Each number is 128 + 32 x the weight over the matrix's rms, rounded and kept within 0 to 255. Layers, rows and columns count from 0. Numbers have three digits each.

# o: layer 3 attention output (transposed), 320x320, rms 0.0443, rows 8-63,71-127,135-191,199-255,263-319, columns 224-255
# v: layer 3 attention value, 64x320, rms 0.0355, rows 8-63, columns 224-255
# up: layer 3 MLP up, 1280x320, rms 0.051, rows 0-9, columns 224-255
# down: layer 3 MLP down (transposed), 1280x320, rms 0.051, rows 0-9, columns 224-255
o71:113105098087125114188126129089118093107135144194126128135076142132151077117146047106145125168155
o135:131125104113147140122127158149155084138083155129161152186161150151121105111141138139123085184127
o199:097154112148120127143157168129101106174097117181138090144056047132155162090127113086112198123139
o263:123133151142131157141101186114099107127116145123131125090137105142089114102067190096136099108099
v8:085094112129078105147157087142089124123157131150101178151126152117076112142099155082102083143127
o8:101089143170222208147186040100153200106130138230136095112097097142163096125108088116164103143141
o72:088166131130072134155098110145148101172113139112138135141138116103111105145135139151131181153121
o136:137115121082085156160086129081154134128166162113131144108122116101139147123173086132153148113117
o200:155166133087111093145149135127094165180172155163084186147121075123110110124148148164086111115126
o264:112109132145144109095110199175136129093158082091142078154137172109120128126086122104150061123115
v9:090112120061137108069147063109137129123120124089164083117149118071115115168151127185143126146145
o9:102124076113120114135071097117166134082059123084105106145141135124105124180155120159061151127131
o73:089115107131128112157104100132092119129112137114111144135167184144147146140112146137149125099103
o137:188100104126120159072124142194144146203148090155132126155138058161158061128145108222170120138124
o201:140188126141095091186118074153070081090092131209087150086148091128096107139149112213125134158128
o265:140056112098088149123141124157138056158112155200132042137147080110119135142123138119133135126110
v10:174161153143158088173132164174160108101156134093087139138182096100142133195184114097136177124075
o10:190160149128137131063144130127117135103109176092145190120099134073118106152135191146150087165154
o74:151108119113142152125151149098150100132113142133160126118143127128109139125184146096132070167113
o138:121098063158119168120073154111118091160122116171129136164143098134157181134079170104191203094121
o202:161118140127111131099122151160166129151134135078086054134137151063154170178183137207173077128107
o266:117133185118091109139110088130123128130160107068120147133149144142134139140144055071117155086156
v11:109141108068146186140152126124158135089163136121122170053146124150136100149117071125176077142096
o11:116120119161110139131139142105127082125083127178151177068094046155116138082139058181130123136152
o75:150141079115164134139127107139132137119132108115135152150125121151120206165066133145153109117128
o139:136189089110145104133106101148113153140134106143180141209104124172131129088143084097159150186128
o203:171127204130147186103127082199136085154048205098040148106166210102177124215156231141151146070128
o267:152121123215121169088140179138158115137152180123107106113116168099161123139201150116117089175122
v12:144110095157157123132152102112172176118128121093175158107089110139095134086120090176113111147076
o12:164103107143151113184063068146127117171159099079125178063139201060097167096166111183042130109105
o76:116120150133142078101158206129119092063086144157104137133135083125108150122145163141105114146117
o140:159098120062180143190150153055121068111087176121146219169191166126166123145124143154143131054100
o204:143113168105151098061154120114159156118077138137107164124147117130094116114122119099161108114098
o268:119186067157129212090127107161106071080218112147109077115135068119085135127122132174190184147142
v13:060112163107132134112085138149122120103144119123120140144105131186203135160088112076115096133141
o13:061065121148127128098080117144118085133165116151124108140128091145182114182110189134150085151181
o77:162098156136111111093139134075152137139120107141139072104113095096176106100124086134106167133134
o141:105200052108151150181180069116070136081107186098127129124133102072131117103155119156101153121139
o205:110176107179157146150086132094135155124115116093127091114174141105146151095157043085159114168079
o269:107114138064122138135158092140133060125130121154091090164108145149060122119148148136109103184094
v14:116145130190129077097194160092100141093171067172151134112072097145130080140102188075151166148135
o14:127073152134161125105150076133082134092116148074141054138196098138119119130126073113204124157124
o78:114132160149165094125141113097138105128151112147072169148060168125142114071129123135120096103123
o142:075161104151100052150103125072067146112204125139081108126086103126136148095124155087101131091155
o206:106185165134129164122087186114080116079173149088121130141107158075178113110102105109147166156078
o270:120158122111157087127147100056140150110063108160197146093119047121154112165136122099140099134143
v15:123105169108074109084111162155149199198123133194107056105087146158145122137100146103151114151140
o15:114176089127139136147134134164122141107140149172120152113056151124108121132095112167123096153188
o79:105055089137143096133124149139179134070118116128124150142152162136125119097121126096121155159141
o143:104142168102097150096104144187127106177059126085149076161107157135094164151111129211096070089125
o207:142105120128090171133093060122101053172131114144109185195072095132201165112131135113118141151178
o271:131107100132097131126140130122099171163153130146132094139147098142154097136129128122200145114120
v16:085112121072100149124051093132126081081106144124108115116157120108118145159156146178117109182172
o16:143108123098125131177141153122069048143104146107115153119077091145161150164078137126147112117177
o80:125111140111188142115081166085114121106101168108106177135153131134097058101130129134132122133082
o144:145139162188132169150122173144123168135167108175068078094146097160137106134170045154137138163156
o208:121090141105123125158125125165206115079104154106087135198168200065071132143070232090105123137094
o272:164093139118094146165143112097182133137070148172127082138154132094170146109121116093156151191069
v17:112085144115107125147107135165128146082110132077102156116104118132094136134087116128169105155097
o17:142178075148114116203168135097176135135182086093166138136118094138184118167144083181077097110092
o81:159084122142137118045090108153155121140107154127102146099092101152091157117106137106136101149188
o145:155120095108092176170198152093104172164127103141150118063136133137132133061093119116086158144117
o209:088119122128151178109056142090184091155195153130092102171110169096161168110079163183167101107147
o273:120111106119087118128152102181145145106128167109133137185133116167148093122182102136149106153119
v18:107106110180159122130121119158155184056137080107137078131126163100118165154132102120167151132172
o18:141135101145135121141099181120082094104117137164143143183133118099127098140100134112142131152132
o82:118133128141141148106137086140147148106147143094032157145188150142159118068180079096150124091106
o146:096122112132116143153125031173042096123165091162104141116112120146167127155118102149092102065131
o210:129153118144143100130182118154137138101147155136211103114142134125172122182125117086143146088167
o274:129060137127081129102137113092139124128163127092144203090133159138112138119055139126141161111180
v19:158132034146095148099078150095135154118160090097086073166144141104109122129104109111107135110052
o19:154127135130109085083122126124174060168088063104138059187129121124059149138131158110159120111078
o83:170174159088087113076147131133166185083098204057107162107123150107112156137182086154196118099114
o147:125146123134107227154106083155111109168149135137162146132056159145157080144133131145146047128166
o211:161067078117154121095085118140128107162173110111105079151165087100109127107170142171080092069149
o275:139138091175133113130155114100182046154116116113111165118104098130116117091133159152110142157101
v20:130152086174184146107131179148184079133151139137075126122114116080164178197139048098135100112169
o20:145147163136176144141125064102170094097110096131078101177088082059175144130128142146126096132157
o84:116115113099092137137149144112125143075134110133174099086115162125093151170152122096108125113100
o148:146177165104044173066107137141152144168132117149112106129099096138090078130109144155159124103094
o212:140056146161121154146117141128099154128161126097141180131148125144113137179079158144122065085107
o276:087095107171151050112139099068137154157178166134090192083132093152178145144128112092071135064220
v21:105137128119131072125145171115121110136147164126092152173106155071115087125144121125120137113118
o21:148178150120099146098123128120096080104114146153130136105085125115126157139115099110098098150144
o85:126130103139073112163165138173107127134103128094105173112149169120087175168071108133084164085156
o149:088113145169113118150128121105097133114128136190151130108126172190130132135120140158056106111119
o213:103180055132146125182178064117174106154084123090074083154140122092125135121134125198173164110117
o277:126157122093014150119135160167092136122110148121088070156078108135137143134166103188121114155088
v22:081131147111090032102072131145123064137099195135092098051154119137120143092164113110145130188117
o22:169139153136186162115113081122160134103198106113141113146132147112117142065179089143125150169077
o86:175151156124132146068168145141146067113098162141151144124125153154089081143099155115143191102110
o150:158078079130088066189153144167108042131128137190112087121089168098145079174145115150137090122112
o214:105129111199107191087154153101110142168073114121168109109133223080123152170124152181146058062132
o278:149147081108109090139135108161135150091088100143130074146131127112098139123083125143095086132154
v23:113122167138165080164166072123111084142147164081101136144099141128200109122097130102139146082136
o23:108143162181120072121108135113156102101132152119114088147095073139095132120146112139101155160154
o87:108106129158103173085169129080116114143186102148108102141094139124134115127158098142144111117169
o151:126095113110154100153148046201128010107110109121124176114153112105080152080137136124114137147086
o215:162101148135130074144189081053158134135142187122050164132144159138096157079035208121138153194150
o279:116174129105158123153086153071159155142077099113169107128133132178097167163105134079116092119121
v24:175107108151123145096132139137133195090124148089126172165063116104130120141140111110095126079070
o24:091159056102163100082129110134119126135146146112077102149146154164128093144118135024122183106171
o88:082158139152117136192117127161125072112098154159135096098141113107170148127136136138102098211091
o152:185073127154146147186055112066128123138199122097166098115147135118146147125116111129144128148098
o216:130113104122121140165133145162121088127126175101082114110105085045171141147107119168102060077142
o280:104125115142122057079117165102095156091111086115069178137163139154095187109091123141057127141196
v25:077141149153095155108110186132123159113136151197132129142110109091116176066148188105094127148135
o25:146137122142065117166130094105078127097135157113145145113062101099149172052072134112090139122179
o89:152128104081110117134178135129141103126120127103121093124167095156119096146158135106116107128153
o153:122161115148141101093088122129092138126162098140118179143132114148167136079172121139153143175126
o217:095143184147057109118105186117189178169104177190135102168113161113176124164171169107141140043131
o281:155091137126150113133138133093111198083100078085187137114132140070114205182123119117144172089113
v26:118108117175119205114144147144170149118158077102135158098161174083068126093055142131147123130129
o26:090128138123051093116157128153089152153074123146170052113111167096066114135143095164102112154114
o90:125116142151130150095087132091139139126149116113064204176185095087127131140154191099102201084107
o154:158150125093135108095052169127125104144117120103194142096111104139101163129118171141130139126138
o218:169116123149119182153164156170134137079100141210144218057111124158106164063110134140074146094185
o282:168107152133165075100160109125144148120134122073121138120109108172133097138154098125187195164115
v27:127120165108157136154120074174107173121118158053123118162118173115155095128076085130157118121129
o27:154101131109144158159132117089136133127107159085180121145122098205156089132116111098153073145100
o91:101113152151153121127138117131136145171088120148089126144113149064122125107135071168085072101098
o155:134188142129156104137120101066088091122118114186076117118161115145088150100130153160144144148198
o219:164071142166062145142143206157135191091108106177122123151107147162091125192066171190099148083044
o283:131193112158127163134149067082113124148139118127162153149110129146139112118122155148124104168146
v28:126148123105163170135131143111179125152087138160118102104137098105151149087133149166075166139130
o28:168149087155112149119145134095154182137156119050136186127110134124116114094159143158122119115134
o92:095097120129173129140112087141084142156166075108116089138118153115126122105097132166147115091105
o156:095076188158056123118150159100109146134130157153079155105087160195104159142119144166081106108140
o220:161121095083146135100051141088108135166162117212128085159194105146106113102086097088193177198100
o284:114123119153137061123164121108136112143104087076092124135144123166174101187140133143110148069108
v29:162139180146100146141142177084129163112098131132098161130149097136107101115087132098094132213115
o29:123103140101129146136133153163124094084081097106061121162081129104122136130093067158129120171101
o93:136109144103120159130142090071115130088164166139144127112132096190154066150122158123148094141122
o157:139098116077086171095110149111151146096139165144095165046150116123174114158140111128135146083075
o221:146113173103184137110108104168137149166113186113110210104084155182171114139040154131094124042103
o285:184077105161141123115152149140145098090109111138127146157165119147065118108063153126135132132109
v30:143158128089075130152119115081029106097130102083132129073167187182075151078106088163129102138137
o30:078139101124157143162105128137122074140137122128138192090161142114071127123143111139127142137085
o94:106091125134118155137128173173122107144138108170118120129119100117123116140204118064099132114172
o158:141137131161131103124119116128146187167146164132198174170104078095125108120108146134166153125151
o222:199106201092068102105147196105164184126145093061101164125152158137088145164142135161109158108119
o286:159070119091134145134127184164135109119122121146053092163113129094130128130118138146088141137119
v31:115101070150082156186135066076214176136134144145153172147114139107157110213161079149119148126113
o31:089192134167107157128138140180112137145103153187179117076125189107102166107132062171054147143156
o95:167106112134155110147126128106149129142115125117106114160127135132156118128139105092131132138117
o159:183102157120146131105120119129115145117182091083124159143161069108121115144023117186125171162121
o223:094144132129134140093113182059148131171190161055132065099144096127097111181087198131117108115103
o287:129110111107081101137116090087123120103148148145130129137149115151101161106154101150075129115150
v32:084140122132116136149197118165127104126166121122144150180182126166130204146157065085190084172117
o32:089161155196115092159112099115128130123151129160115151107136180116136116169137129099125112079132
o96:141132134162146118101106089117108102135131120173120095129097117129147155070081112115134207139178
o160:178167105116134111139116184129098123109162116118119116097079142153143121097181179112053078120112
o224:164111072105092129173207086177174148164111152076121146140164077108173100116057161144162088178136
o288:155131109083113217114097191173147122151148116109183106203099159096112126146095157149169081108123
v33:109152132113066139085149099209112120081117076129118078170119094130100184172112170137131132183116
o33:139135163162146077102138111103104120180132153083093152081169091177090134108161091155095114157155
o97:127117043124160081145091153132096121120138106168083085136105143103154092107139098131119090093103
o161:181090134148068179109115117125142118191142088133097050116143152096141121130128149175123156127066
o225:129146111069153117178136185162143193161131103143110204125138208151115120166085102088132024099064
o289:137087144099114114127165092171132149125180164072149181160138111095092107110154126082140150034222
v34:156061153141104169138169136121122119106171104126126103094125108074179151121112105079114111117109
o34:137141110132166070123093131138199128159123143200120086116137151119112115134085123105112140136128
o98:117122111120137085124133140157114153129081148108141165157168130126124161113162141201095130142103
o162:146154029097104109077117161130108159158166150142140186131106100120122091135117109097087169126119
o226:137089091173107171167077121072077080088159100146098075147105080149083192143085132171176043106197
o290:124096170088108138167098143099166100155119075044098112112113124131115125113136151091162120142140
v35:073172135159091150131148094140129070198114208110102122114091084120109098100149151136116124087120
o35:153123195169117126138182109098090175123171123092121145128139151157136151094141132179093094123098
o99:095153103092123143149115103175123144116088130097114092164168130129119131092054124164119200093144
o163:141096148163095154149119170171143147145151107064119195122191135095102164169157096158154114116107
o227:210166141138206132145124196192132147081079156131153126060019071133157081125152053087186086141130
o291:115167150154127100111158143152142149240140145228135064112141117094134148129165144087175086112163
v36:099128121149137108085148153100117118137066174148127104156135104135130053107115159110166152146096
o36:108147082117108143122136204094126069119121052130126105117085130193196088120154126121116097112112
o100:113119103129155084122133099129122171112191106138208122122135155106062121114157133110176151082103
o164:137096127161188121087099152167115217112085104093127092098141134135124107204101117107140145094138
o228:164128086139149141181144084145170134117099155147098116113134111117135108090170173197196083107128
o292:125168183141125160115125126109118093183136156181113138130130134108118157152162120143122179150117
v37:062099109159181085137140086167157060125116114134144092116131093154150149160134174108155147084137
o37:110116057138099087167066093120153162139082135077119110189196120148107115128132074146127139113118
o101:119157149121124116122107135102148117181131162122108164079073116100081058128154150095135087147072
o165:149171134119154133155104122095182148087124182155116152141158119092134156168136144139105132130052
o229:113143108102156100113187105121141143137094137127170162118087168131158120118121132130093049176115
o293:123128128074099161141136131123116111139103130111137054165138158118129158162154137148134143123116
v38:149047097081189062074104055123104102153151131095067130120105117119151169125144098177129122149134
o38:100074147113109093141122011129144161171094148190121099076115090111100189199096159068177122194161
o102:173186099131171138127113131146145089119054134077126085175119149176129150099131075159129086134109
o166:111162165136126137096148147088131124116199103078151188176098171108129119131100111177080126102058
o230:159064120115137139143110167083153105173124117156075081144161092144076106078121132151153119151194
o294:119127101145130118097106120144146124103149188149123091113161108082089120164204117143153140183111
v39:169138118129147130143170123156111064074159164186161085136159121089154132138145160234152169135122
o39:134104140124112154154141155093197123137147168197168093099094153099126112116176073131136113140125
o103:144107160171132133133095124133122103089155117071126169073159098147146106173087156057159130131146
o167:136144157134143126146130134149142142154073104142171168142074158086139119150131097165131139141184
o231:147104153145114137123194099140140096167148141178083127104136086094118100162102116138130181128112
o295:115132134117105133097135184091099113112141089089091185126127142132146146092101125079120128078141
v40:101115154127149104113079103156127178105171132125190155162111115149133084156105095097081115107097
o40:083115200116110126214146184100077082045092098160120120143171061137066104145060076117143124154138
o104:085132067120122119063123136114084159127162124137106151127117127149130139126115101126124166092117
o168:159132173142182129090133199188187181103174137065086192143099090129240111125109145102138120109143
o232:176107119107097127131073106118107082094101113151141098140161172138138147115158121168180088165107
o296:077104154102099134134115158102108075147155151153155070102089128090129099129103183182122146142117
v41:121115087115112126127156143111126066170106134089109115208107179176138131109130157087107167170165
o41:124069101056096144149136068062129130143111134131127157130075120155128089117078134144135187180175
o105:138138106144150120106117219164133161189113125153137166154155177108092115148146107108102095098071
o169:112118159115165078132132110151158116080089077134118138129121149160152128114070117124089143136087
o233:138061110123165118114175093147111115083150128059061101100121116132136199129148115075140110077162
o297:144113104142107130137127121169124080138132112152139132121156176123151117082082104133143143136162
v42:096087176123145139124117144088099178150097139111112105144107156196171132154142117112127111120167
o42:102088173161112116121136102152091088133138117125144132167169162161149169111133153079180162178153
o106:109150140151108157100147151108174130149162134104128096116117066138128101153118156152081116076104
o170:153070132143117149190150154115139136165188160041110122124156185126124077104087112107151124156126
o234:132055081135124064074131163155121082137108134164141099050128091139113108152149080086134137078169
o298:142146107098144163165108114148149175116135121138105099112102151129139077161141144079101162138153
v43:077114080110139090149099202161106095117169111083116063130111165179135139135080134174161114116181
o43:066116148115099118138104093160130101072165139111141124199131105146185106201005153113169160109107
o107:186122096170125123128170179104154135145125132128188120126128134167091137162130088098144126123106
o171:117151171096090153083103120132125111136086144135141128118124067126132148086138099092148145147132
o235:147113120107100117097133090120113077143137084123076147120153082146094060131086098096133117107106
o299:106134127116130145124204118121107157170096094155134116153091159122069088082094107149169118180112
v44:100177102089149082099116134106086134096118087108146187133169122111137165108141134164107115155179
o44:084094150071144099161096118079064125080143115083107139167176129129114141168124115175096088133077
o108:140187128138109100159145090147173129202123187132119085128144094123137130110127140155130104140122
o172:165112093168052170101129122130110101145114148163173103053128190111117111165164131120148110132124
o236:176115165137136087086120139172110092119121087161116145118131123162120188174116155188165145179164
o300:104113106108154127116131100130132170113161132156097122159137090184131123132098121120143194109086
v45:114151135157169078164137078115084168174167154096110154108141146143110116161139150126136156112133
o45:139095143119101128115148181073092130056127129116160116104111104134140092094127081094135129173149
o109:139129120125138138075081139149139110124170157136071107123152155117138203108165142115129148146087
o173:139083158112132136119153130097081149120099077133064206071149159086131157163110100126163161107149
o237:158185080088058081150162146092141155160107107164135157163124139190041207100084117139160080080161
o301:124194123084161109082153140152175105173106152094122122104083119144142137135134135158141079162148
v46:060021168126141122132125105100114077142160166106122149155140088117161130105191107098108126085152
o46:110070188122118154107108145105097135154152086094128145099134079134106135105127119128133164094127
o110:080154103131118145120145161089148123079108175175080136111117111103149140146124148137180129168163
o174:066114135108022166157104125134095160102064082202129102132104098117043112109087109209131114161178
o238:149128137121109066115139167159091116099136115089134116083151181117117130105119100134119082153133
o302:126132133099162147136129151133122142148158187148092183103162117127171144154188112073118119159152
v47:132130201106139144121112119188208118145146149086183092113097097112158149125093071148160129106178
o47:161133130099171168095125148143129136144160093096120150094112131087106157064186187192124140166144
o111:077147085093122136107106154135107066109162138188166124114086084107125088164105148085142110093160
o175:060093173177090122197072117153149138118151137100146103149119142102196053131122170141178177092147
o239:133152091144068120075170135167132140099102164173113153117187132191134161079064099124154126142042
o303:163170139168142140139153095137128195094111137152104119148082140142172082147154110144132147163122
v48:161160179097115131082116148106125145107136128135200130098141173118118113163176139109062130125157
o48:122148167088143112092133094100112110076151151194170071124119107127121120162116133084140116181186
o112:146118131166184142129113147118145131111121084134101167140123115152127155121126151160128123156113
o176:113198147070091172074094143190155096200122174177080092115160159130138097178117151242085110124109
o240:101063098121075087129152192122144193154159087047166148165096052145152114122130138100151125127121
o304:173110120185134139117177121125119125096191211084112131165151122141119120120091134082119144085141
v49:129180124120139083126149164083121091092143128108126127145158182156101110160110137168125153112154
o49:110111099139148114126114131095122115133148094165118105152103094156108134125086100172104137100142
o113:133175124145144157170085146146163084144053126179144097147097135072082120108131133198135119158110
o177:151103189077157115100161071122163132153079124130104130079142111096129095178129120142156108143175
o241:124175121123077115093114181143118120117172109034173113138062034166108152151102150109152158121178
o305:117165153096120117102141133188108153114100113128160096214137115116169120122090118173131134161103
v50:096129171144102144180162113186151118147095088152090058190112096115108118131122140140062102113097
o50:096091121128150113148142129145114121111141169089139139142167095147097184174093090191150144145097
o114:194142161106110146123171150157143113123137150114173149138112149169126125119143119074149160129175
o178:109158131088151129094092134123111127063157134127087059112149094139192107163131131154136183149161
o242:105134152130138119162129165151158133129152123155170147124091166097152085136141040166088129093164
o306:180113128089070138159155036118129164095128056069151167131049111134167125144072133095106138098162
v51:153101079147097129170208074089119162102101180149169131105121100236113099157056119107156207177141
o51:120121129085094180169091069141158123162115164160174081135167149108146093098092152121147114125038
o115:100134113113144111127153119143133139162086107121117096149151147124141098121138126166138112131140
o179:128126126108112145089119169105074191106106062142121164179113121102086090127081163143097100121167
o243:092128131078104122142151096144152148138107135084160085113056164088189116103110114128119051081153
o307:161108113139130094172142124092135120117069150120178143117137090192153138143152054145098114111114
v52:130104124163129127086105164128116126201132159158063055134081168156169108135101143124107113102123
o52:169159169106090080120103154094112104138151088055161099103100091153136100152071091127151127088112
o116:062144139128176218123095105149139154160113191157088129152153086116106127129139134132145063153122
o180:146136105081111147111108165114175119114098123165120154191145121144135169155137182124098095174045
o244:146096110171127086185179078087192167151122042143146156094146182080114125128116091058090145086140
o308:082096145139158155158128095147146146088169121143125127122136091113162123137129136143151156107085
v53:147155139124129129120103097113120142126107125153066065144064128126146149117115118099108144115101
o53:107106163177128126114133112104133157145187100150162137144110068133120100173136177154153082176125
o117:075086086078088106181113146222127143140071107149124099111177126127075112111154086171067151143109
o181:133057146150137105156135135135114108121135172167074101187095102135170154124116138042115134129123
o245:121134084102153140154125047070160053129174111146123127144176203064104112115121171143176111128160
o309:127141151137141111137159121105133147174142195113128129093103123121145128136099154157096141105127
v54:115106165190131155151155138093121157163138131111119070112156105182114167109183158137148131122058
o54:133144080139170117123143104115113102133117128160114141103145168133081137110162121152107083122151
o118:132107129118054132111125116077104108146132118181149147110107120133161097152083144132116154137155
o182:094122152136128108115149170154110154146112141145096125038126089141094156107120087123125121174144
o246:163059132052126162166111088118112147102151092161097147147143166080177146145128095154164159092141
o310:141102134155157137163102137174136166133137103100149132177125145083147170084122067102148091110110
v55:136100068114059195149115155119084119096101126150099121158176144145125134113086136145145118087110
o55:107134114076076129059121162099176117128144127082147153122176186099111160144182155105124183115085
o119:119104141148109155197169173195084170107149144093113123189085155135142145083103101117172126074153
o183:176148077124092074112091127106118111159161128104110131153138145091196126139185113119108156152130
o247:146074139105151121150166104163137133057057115191073131046085086102156116139060098134092155110154
o311:118117106174165125115110106089142151117160142070145194121169103154116119125137136098153142121120
v56:120129136129129127174185098149163232154156105141140109137157099141151051109081134102140158106108
o56:081138105139191098132096123113162152139120074105124175148142145130105152173156106140120133125100
o120:179124081183066130109143139136115094143123151127097134119173126105101151107167152105152109104168
o184:170113125127133095138132148109110126101115115129111141091131088163120112124146123103118130101174
o248:146058116135084182127144086164087117081117111102193076162141122135137149164165137160115187056175
o312:137035127105114068125147120105122212137157133093101175082154166093189126081096076056050115092111
v57:150175066086108164093099188129164159155187092189060073095159096100091108092161153120151115094059
o57:169067128180169121107166193087105127153212122119117207139162129192156122205096174053085077075184
o121:079143113137127128098119148104101216132139136155119149146127115109159096157143089088101141101114
o185:100120164080108123130158117155134135134081178101127139120148100159093173142163114079156165139081
o249:120113107162121119124123205128119154111133123129139149198098161081113090165121083122195212102122
o313:138115120105152122124142084118124106111132134116122112126142155113160151102166148173136101133139
v58:133125157104169172132089124110131139127036101133129128134110123152108104117086198088094140143147
o58:088130148097143118114153127122131101112149123099119184143109166137125155114126126134146095136141
o122:147124130121143153154054083124142151149119118106099080124198086148146102161124171168076093146118
o186:143131178134160119127142144131188070095128123184162095104196135077127158114111127136167139135153
o250:074165130125192084138159071079171086115105090054161113141075081107191181071115081103106151124162
o314:154152124098079101128144158120134156134096150171156140121104121156140128153074145116148125140123
v59:149118136132138145085149129127115098166088156185078079085187130159094094153178198103096152153097
o59:082131137162124139123114117140127143071114148104130070131144125109206102101158091127109103172122
o123:154125135116185145152124105127098104149140120143107139162109174133097086119100137137116126126114
o187:117189105127091184086057176126154117114063105133138104101138121122110140091101140151127146127088
o251:149112138140192167137149134117162105135106187147095155124139134133074124108146140118067101083125
o315:116141149123061104149108140175172124141151085174110157132128180099151141130135161115109181130174
v60:160153148129099165168108129115123155157153144110129141145127101158172138178064193133139174172136
o60:196136121183121106154110093146157106137098126156180142127101102134135165175118122190139162095196
o124:117167116153125155139139084131119138090126111165121131178141149126140109120125112112095101180129
o188:134073114116180089123126125075095150170077146145091168103174093132084128126147083115087174106117
o252:147108141138159096138135199089101180151128108207144109114142167145127162106176141110166058128089
o316:063137081104094142123140152125120125139089186129131117129134127147168117093083117159107161124111
v61:115090133088138121152159163160170225155146098113132151150077131156134199173118109108092145150079
o61:133155132088103116135135133149099155180100169099113102114159128155129153137149126129121143172111
o125:143107090148157145153055088110121116129168160050116108180119114148126103092079123131149148089100
o189:144170124099146144102133095171202076119110125087132200133116136105051153127132187172083113135098
o253:104098088118137134186177084073152131096155143093120119113123126127099105149113097209084088048189
o317:106134185115160075155119115147127130147135095129126153117146124104133121123143151102201182166156
v62:171125183164186155098126119181164067134144107121091121070108108116134143138221127101122160134153
o62:146136161168178138145138134136124086126115128161107169119116135125138161059166097177139134190162
o126:127121089112109132129117093116162110167173151097140137115136144144147129186164123127109166123095
o190:144102128118141129112090149111078105175145163142095118162109129066101119172146138150129080126124
o254:085150075087150079123140191171116125083141121095174184123092072160153154091120094029141158122067
o318:135097140082094121154114171151168178075099097114115148114121143118165180119103131107126122080142
v63:103127062125124112072178167146143108148119143078111166132179102180114115153189092091190172121179
o63:120179171159153114055123067147141139214144141170141109135126128080152150104129180153111162089194
o127:081067110125150127143112137134118175139175137120107132150145160132123086120123115105134105141088
o191:128120133132105135112168114112146162093080151111155079158120114113090143122156128165143102111129
o255:105141123075135167222130100149108124146169120122136097080094187129097177190184155157126120092169
o319:069152167153105182145136151099131106106136143146138097151108124150172080122094153114177108146093
up0:121153128129153138127151169060142132142110098125184144176146126134094104127130101160155101115180
down0:099072166129077143113178141170157127150126137139133142151195146078105119108141170082108119119084
up1:102130122068128130138065147123147151131154153114109085150153126142117164109134100159203164102129
down1:073148114138141137159108079114115150148110168139156126102133114084122117097121152085152122163147
up2:108130113131133146178100112133087106136170123091185157133101104152088096107090154147107069164088
down2:124169170206169114067117137149193138123080153096129153124127122103148095152159126164100137161083
up3:161098109134124148143149142140064172134069141128138202126146118150095153149171080165164203082156
down3:166133100131161171143140122075159103183092133138163120148087139117169079129089096103154160167182
up4:148111227179150080110112128119191104180137159123098080117081113140131220070197203121110083211078
down4:074150160007179131146058181155121074179138123129125157124048187131029193094191197172170045096165
up5:137121076152133098187142107169165104094128137148160108157096101080088106114124125088120116102089
down5:186095058102142129086149152103067133156067131108168120081145110129123092078201107115084123138098
up6:101132114165142116069205114087134089079177117155095129074129145100178143135122171127125138114180
down6:107176109059127136115146137121116131126103140053131102110124097119092149110104096108157116130156
up7:145101109147152116074173164130176111130152089082109054133163107124154135115098136076148177136149
down7:157121116172125103101136113092087163117114176168102137076141073102115130097102111141092160082079
up8:134143104204122117146143157166119166151184127141113190119094165145147066161192158095136062095116
down8:143143131091149133131128090083188097125111158140132096097164069131119151077120102154126185169199
up9:159107202149166112128130143081150117154128130128148202127138119177105154062135149121071064118117
down9:136088071081120155119110069142142131099085077158166121110104114115164156162138156117146135111156